From a checkpoint of a small transformer trained on Wikipedia: untied embeddings.
Each number is 50 + 10 x the weight over the matrix's rms, rounded and kept within 0 to 99. Layers, rows and columns count from 0.

# layer 4 MLP up, 640x160, rms 0.287, rows 464-513, columns 32-63
33 48 51 55 52 51 63 57 70 47 51 70 34 59 54 46 56 50 40 34 55 40 25 37 54 58 37 46 41 59 34 38
39 61 48 51 53 56 46 58 62 54 61 56 41 42 45 53 51 50 39 68 60 37 29 47 47 40 51 55 42 49 70 48
37 42 44 37 41 55 59 60 48 53 54 42 38 49 31 35 73 50 58 54 49 35 49 44 43 35 32 56 39 60 39 57
53 50 58 34 46 45 64 48 38 42 58 34 54 58 58 30 38 41 43 52 51 42 59 39 41 52 50 62 71 43 52 55
36 58 45 58 43 52 44 57 48 58 59 52 34 52 60 48 50 57 45 58 51 60 54 70 46 52 55 52 68 48 59 61
46 48 70 58 49 55 45 48 59 50 53 54 42 58 49 41 40 46 55 55 62 54 54 62 51 60 46 52 58 57 71 64
43 53 46 59 39 71 59 51 51 50 45 63 56 44 40 66 53 64 47 36 47 62 67 53 36 51 39 46 48 54 40 46
36 55 46 46 49 55 68 73 54 40 43 51 54 59 38 46 47 32 41 55 61 46 40 45 44 56 50 39 47 49 45 31
44 51 34 51 51 46 54 62 45 54 34 49 27 55 39 71 32 56 54 63 56 51 41 49 37 65 46 62 49 68 51 59
52 48 28 32 41 81 58 51 72 64 44 62 40 48 58 48 42 45 47 60 43 45 38 47 64 62 36 50 60 32 67 39
54 53 42 56 28 53 44 57 60 30 34 57 49 38 41 65 32 46 29 69 42 59 38 56 54 44 44 58 57 64 37 54
44 49 46 56 44 61 34 49 47 49 50 67 41 58 48 40 43 50 40 52 48 56 36 45 67 59 53 37 39 39 41 53
49 52 45 49 51 59 61 51 47 42 48 41 55 45 61 47 80 58 35 42 44 40 36 31 66 38 61 26 38 51 65 46
37 41 54 43 57 39 52 41 60 51 64 59 27 60 59 47 53 53 48 49 54 52 60 27 58 40 54 34 42 42 50 26
58 52 59 39 61 43 65 49 63 54 56 46 41 58 35 43 56 52 39 63 50 47 53 42 56 39 59 54 43 53 53 48
65 64 53 52 37 39 37 43 36 44 69 56 57 59 46 26 53 45 73 54 54 47 46 49 55 39 32 42 41 52 57 45
54 39 41 45 44 42 37 39 48 44 46 59 48 38 57 32 45 53 44 42 51 59 34 28 58 44 67 45 47 50 54 40
54 43 51 45 59 67 43 45 60 36 70 54 40 38 45 37 44 54 61 46 53 71 49 48 56 41 45 55 48 53 39 38
35 54 46 55 61 52 59 47 44 40 51 36 65 28 60 48 58 67 64 59 52 56 35 32 63 57 52 34 46 68 37 25
44 24 41 73 22 54 55 67 62 55 46 61 53 43 39 59 49 55 54 46 44 57 59 47 67 40 57 39 45 40 60 55
39 41 43 51 48 48 39 53 48 56 63 50 48 60 52 49 48 47 41 36 55 57 45 42 44 59 44 40 36 33 39 54
40 44 50 45 46 45 38 39 50 60 46 63 49 50 62 49 38 49 53 58 51 50 42 64 45 56 66 41 41 50 36 50
52 50 35 42 52 45 47 28 31 47 61 68 51 52 42 56 29 45 56 44 66 47 45 46 47 35 53 59 72 39 46 32
61 28 56 64 50 45 55 50 38 33 63 44 69 63 42 49 53 58 47 50 45 47 56 45 53 47 63 55 60 39 34 49
54 63 56 39 51 40 22 45 47 47 59 40 64 53 42 42 39 53 66 56 59 54 34 57 60 50 44 56 60 44 75 42
52 48 29 43 50 67 42 30 47 65 57 49 51 56 68 54 45 39 54 57 52 51 28 58 55 55 25 61 57 49 48 30
49 43 32 38 70 65 30 52 46 48 41 47 68 66 54 41 55 60 41 54 52 54 43 51 39 50 33 49 52 50 54 60
62 56 68 63 54 47 50 58 60 54 57 49 45 72 47 50 62 34 32 44 59 57 54 39 60 44 56 42 60 56 52 50
56 63 43 41 53 56 39 48 58 52 52 54 44 63 53 54 76 33 44 44 45 51 31 45 43 59 50 51 53 62 55 41
57 57 40 50 45 57 31 55 49 38 40 54 36 54 36 44 39 43 65 48 38 63 55 64 58 55 43 41 58 66 50 40
65 53 44 54 27 61 38 34 57 46 48 47 61 56 40 47 44 48 55 40 58 36 52 51 39 59 56 50 64 49 63 48
30 43 39 44 52 57 54 36 56 54 68 55 47 69 40 51 59 38 49 49 41 34 63 51 49 46 46 50 49 54 46 53
45 32 57 46 38 52 38 52 26 62 52 59 65 51 45 43 48 57 42 51 57 49 43 50 41 36 42 82 49 60 49 53
49 51 58 45 57 46 52 55 50 52 54 67 39 36 58 57 57 56 53 52 60 39 44 54 60 36 63 51 55 57 70 35
56 50 62 24 49 35 44 54 54 44 54 60 49 39 59 50 62 50 56 63 38 59 42 30 50 47 36 42 40 75 38 60
38 36 32 47 41 34 64 57 38 47 44 48 43 72 63 34 46 65 63 55 65 50 36 43 60 35 55 53 42 46 60 40
68 48 64 43 62 47 49 52 39 58 60 42 49 49 41 53 51 47 39 42 55 69 33 61 51 42 36 33 43 55 46 47
49 58 60 62 52 60 59 59 61 39 70 54 41 39 49 48 34 66 52 62 62 52 46 48 33 53 56 58 41 45 28 53
38 67 48 45 48 48 58 51 61 24 37 52 59 41 59 67 54 66 54 45 46 32 57 49 41 52 53 29 47 48 51 44
50 51 35 62 70 57 67 42 48 42 60 33 49 48 50 47 43 40 48 46 36 59 58 63 47 45 41 38 28 57 38 59
33 42 68 66 41 59 66 49 44 60 44 49 48 37 52 43 69 50 57 63 45 45 54 72 51 81 61 20 50 53 55 48
54 49 37 68 38 68 53 62 78 68 35 50 48 35 44 61 52 58 43 52 50 57 49 49 50 53 65 50 52 56 59 57
61 58 48 54 46 33 49 27 31 39 42 57 47 38 62 58 54 42 45 48 32 55 61 56 32 53 35 41 49 53 42 29
56 57 36 41 37 40 50 47 48 57 52 48 68 57 44 41 51 49 50 25 42 54 61 46 40 45 49 59 43 58 64 18
41 40 54 34 59 48 62 55 37 57 50 53 40 39 41 64 73 56 40 49 42 59 48 52 53 49 42 30 31 60 54 42
48 56 53 27 60 50 50 46 42 34 59 43 29 47 46 61 48 39 52 43 43 39 54 50 53 50 40 62 57 38 52 24
46 47 32 59 44 37 42 48 45 55 60 63 63 47 44 45 53 34 55 60 47 66 55 67 39 40 52 48 56 59 53 67
70 61 59 56 66 54 52 58 43 52 54 60 63 38 51 61 65 45 71 48 43 39 39 42 57 57 56 47 31 56 58 46
46 44 32 36 53 61 48 50 39 49 48 48 61 41 44 66 31 67 28 53 45 54 46 51 48 43 37 28 45 45 38 46
62 44 53 54 45 64 59 54 44 25 55 57 42 43 60 51 33 45 58 46 49 60 56 46 55 41 41 51 53 56 58 51
# layer 4 MLP down (transposed), 640x160, rms 0.282, rows 464-513, columns 32-63
62 49 39 36 28 38 38 63 53 54 44 27 41 58 48 65 53 54 45 38 56 35 36 67 42 71 47 54 68 55 72 69
48 59 36 42 37 57 44 48 45 44 40 64 41 40 50 48 51 49 68 57 43 43 51 38 43 61 65 53 77 66 54 44
51 36 48 37 52 52 57 43 48 58 42 52 57 59 34 55 65 55 25 56 61 55 44 73 49 43 53 62 42 34 67 38
57 48 50 72 60 48 32 46 33 60 50 66 52 59 64 55 50 49 46 47 49 59 40 61 24 51 43 54 35 48 41 56
38 53 61 45 47 56 64 45 47 45 45 59 52 37 44 57 40 37 46 50 38 44 47 52 52 43 31 33 31 60 49 66
59 42 51 44 48 45 63 51 54 54 42 47 52 54 52 45 54 47 49 49 58 47 52 45 41 46 59 59 55 48 46 41
53 50 55 51 51 70 60 49 64 59 60 47 60 54 44 44 28 54 52 39 34 57 49 53 48 60 50 42 49 47 48 62
52 48 54 52 48 43 36 61 61 54 51 46 49 43 55 51 43 62 45 59 42 55 54 55 44 52 56 54 62 44 53 52
55 52 44 60 47 50 54 54 67 50 61 48 57 30 43 43 69 43 38 47 36 57 44 40 41 29 55 45 51 43 56 47
41 56 60 57 63 41 43 48 44 51 43 49 53 50 56 53 55 58 56 47 61 58 56 43 40 29 60 40 51 73 32 39
66 41 41 32 47 55 40 36 63 51 56 63 42 69 58 52 40 31 67 35 42 43 64 53 37 44 66 27 48 51 31 62
57 43 62 61 47 43 51 40 49 58 49 50 58 44 56 45 59 38 51 71 60 55 51 56 36 61 46 67 52 45 41 56
41 51 56 46 56 68 55 45 28 32 51 62 70 54 50 57 33 48 39 64 49 52 41 47 56 56 51 36 60 56 50 52
37 65 56 19 64 45 59 59 46 52 63 41 54 82 39 54 49 34 52 63 61 32 50 54 69 34 51 64 37 61 41 45
75 50 35 38 47 65 53 48 53 55 51 67 36 49 56 52 49 53 55 57 52 50 55 45 57 36 49 58 47 50 48 44
68 50 37 48 40 57 37 53 67 54 58 46 38 54 43 50 38 56 47 62 31 61 68 48 59 56 52 63 57 46 54 58
47 38 51 64 47 50 31 47 58 53 43 60 36 59 50 45 59 63 40 38 39 55 45 44 60 48 66 45 41 50 47 48
55 60 43 58 41 61 61 48 37 44 24 39 59 53 40 56 56 46 60 33 59 56 52 33 64 45 45 49 48 37 24 36
50 26 65 53 63 42 51 28 39 59 82 35 58 55 51 64 41 58 41 43 57 60 63 37 41 59 56 54 51 49 65 54
58 60 59 56 55 37 60 65 34 41 71 60 50 55 34 66 40 56 52 39 38 42 46 32 49 63 59 52 61 44 54 65
42 47 48 46 42 62 46 73 45 56 62 51 74 50 65 48 50 46 42 41 62 58 56 44 45 48 68 58 45 31 52 50
52 41 42 42 62 53 43 40 46 52 67 52 53 55 57 58 39 47 45 57 50 51 55 47 65 55 52 57 45 43 50 50
48 25 60 63 47 52 61 54 52 56 38 55 49 58 39 54 60 54 51 53 62 49 47 51 45 57 38 59 65 44 44 35
61 63 42 68 53 55 35 57 46 50 45 59 45 74 51 55 48 50 52 61 76 59 52 53 51 54 52 47 41 50 55 33
51 64 45 78 49 46 49 30 28 46 49 76 44 55 40 49 54 31 35 29 59 45 39 34 68 51 37 46 23 54 52 50
37 30 50 49 36 86 46 47 46 64 59 45 56 55 53 56 37 53 45 46 43 58 52 44 70 54 38 46 56 48 51 59
51 53 40 48 67 45 64 40 52 47 35 60 70 40 50 30 51 64 59 25 54 41 43 43 29 43 30 33 59 54 57 55
67 41 66 46 38 50 41 56 50 53 40 44 47 34 50 49 49 46 39 38 45 51 60 45 38 35 64 52 46 37 47 46
53 47 57 59 48 45 38 36 56 50 49 28 38 56 41 48 42 45 48 39 37 59 65 45 44 58 32 59 43 59 41 54
48 52 50 59 54 53 52 55 50 48 60 64 44 47 35 52 66 60 52 49 37 43 51 58 53 43 67 56 60 52 36 50
47 39 72 63 62 63 57 48 60 43 47 52 49 44 63 27 57 46 66 31 36 46 38 36 53 62 50 60 42 64 32 37
52 62 50 55 52 65 63 32 54 41 51 42 47 45 48 45 53 61 42 42 48 52 45 55 57 42 45 56 52 40 43 45
55 55 36 40 59 43 45 38 47 47 47 54 49 49 44 37 52 57 62 45 33 33 34 64 43 65 35 47 53 50 34 71
55 53 43 48 53 40 57 58 46 56 51 68 65 63 47 47 60 50 49 46 53 59 43 47 46 69 36 51 71 55 50 54
42 33 42 47 52 30 62 41 54 35 44 31 43 43 52 48 58 59 57 40 37 48 51 54 46 33 55 64 45 11 59 43
66 44 43 49 68 48 34 31 47 59 55 30 48 46 34 54 32 41 44 45 51 36 61 55 32 57 53 17 68 60 49 55
48 59 53 51 52 57 50 61 35 57 57 54 51 24 34 55 40 60 47 36 68 54 61 48 54 66 59 50 55 62 41 47
60 50 44 45 57 50 32 50 55 41 41 56 37 50 46 70 64 43 40 64 39 37 51 52 45 37 53 31 41 45 47 67
39 60 44 43 70 48 39 37 41 37 28 43 41 87 53 55 57 53 51 76 51 31 52 42 43 49 43 57 30 61 42 57
51 58 57 32 71 38 53 65 63 73 56 59 59 45 35 46 38 54 41 57 58 58 61 45 43 67 71 43 61 43 60 55
49 60 50 50 59 42 37 47 70 52 48 43 61 52 30 50 60 25 73 53 52 38 58 47 42 32 41 47 43 38 45 61
48 49 45 54 68 63 63 52 33 57 44 51 66 61 63 50 51 61 68 67 41 33 57 32 38 78 62 63 51 48 42 36
48 56 43 54 40 44 38 60 51 50 26 55 58 47 49 52 64 50 51 53 41 45 61 44 49 43 47 58 50 38 49 44
39 60 59 52 62 54 54 49 55 34 38 51 43 44 51 67 46 46 38 46 43 48 60 39 43 52 47 42 53 46 50 45
60 49 57 51 54 83 71 66 64 46 46 47 23 54 24 63 47 58 38 29 57 65 54 48 47 41 61 55 45 74 50 45
59 43 43 46 47 40 55 58 51 69 29 59 46 49 53 54 42 53 51 55 56 60 55 46 57 36 42 46 50 56 50 27
56 41 40 60 37 53 48 46 58 54 41 77 58 69 50 66 46 49 49 44 48 53 58 59 44 62 48 56 36 52 58 52
61 47 50 39 40 55 40 32 61 46 40 45 62 61 55 38 36 61 63 52 42 46 43 60 48 38 43 51 62 46 51 57
51 39 55 54 41 76 71 36 61 49 63 41 53 49 61 52 42 44 65 33 35 51 48 53 55 60 61 53 44 61 48 56
57 62 35 37 53 43 67 65 51 51 37 52 32 47 68 45 52 64 62 61 53 46 47 53 39 42 41 45 49 50 51 47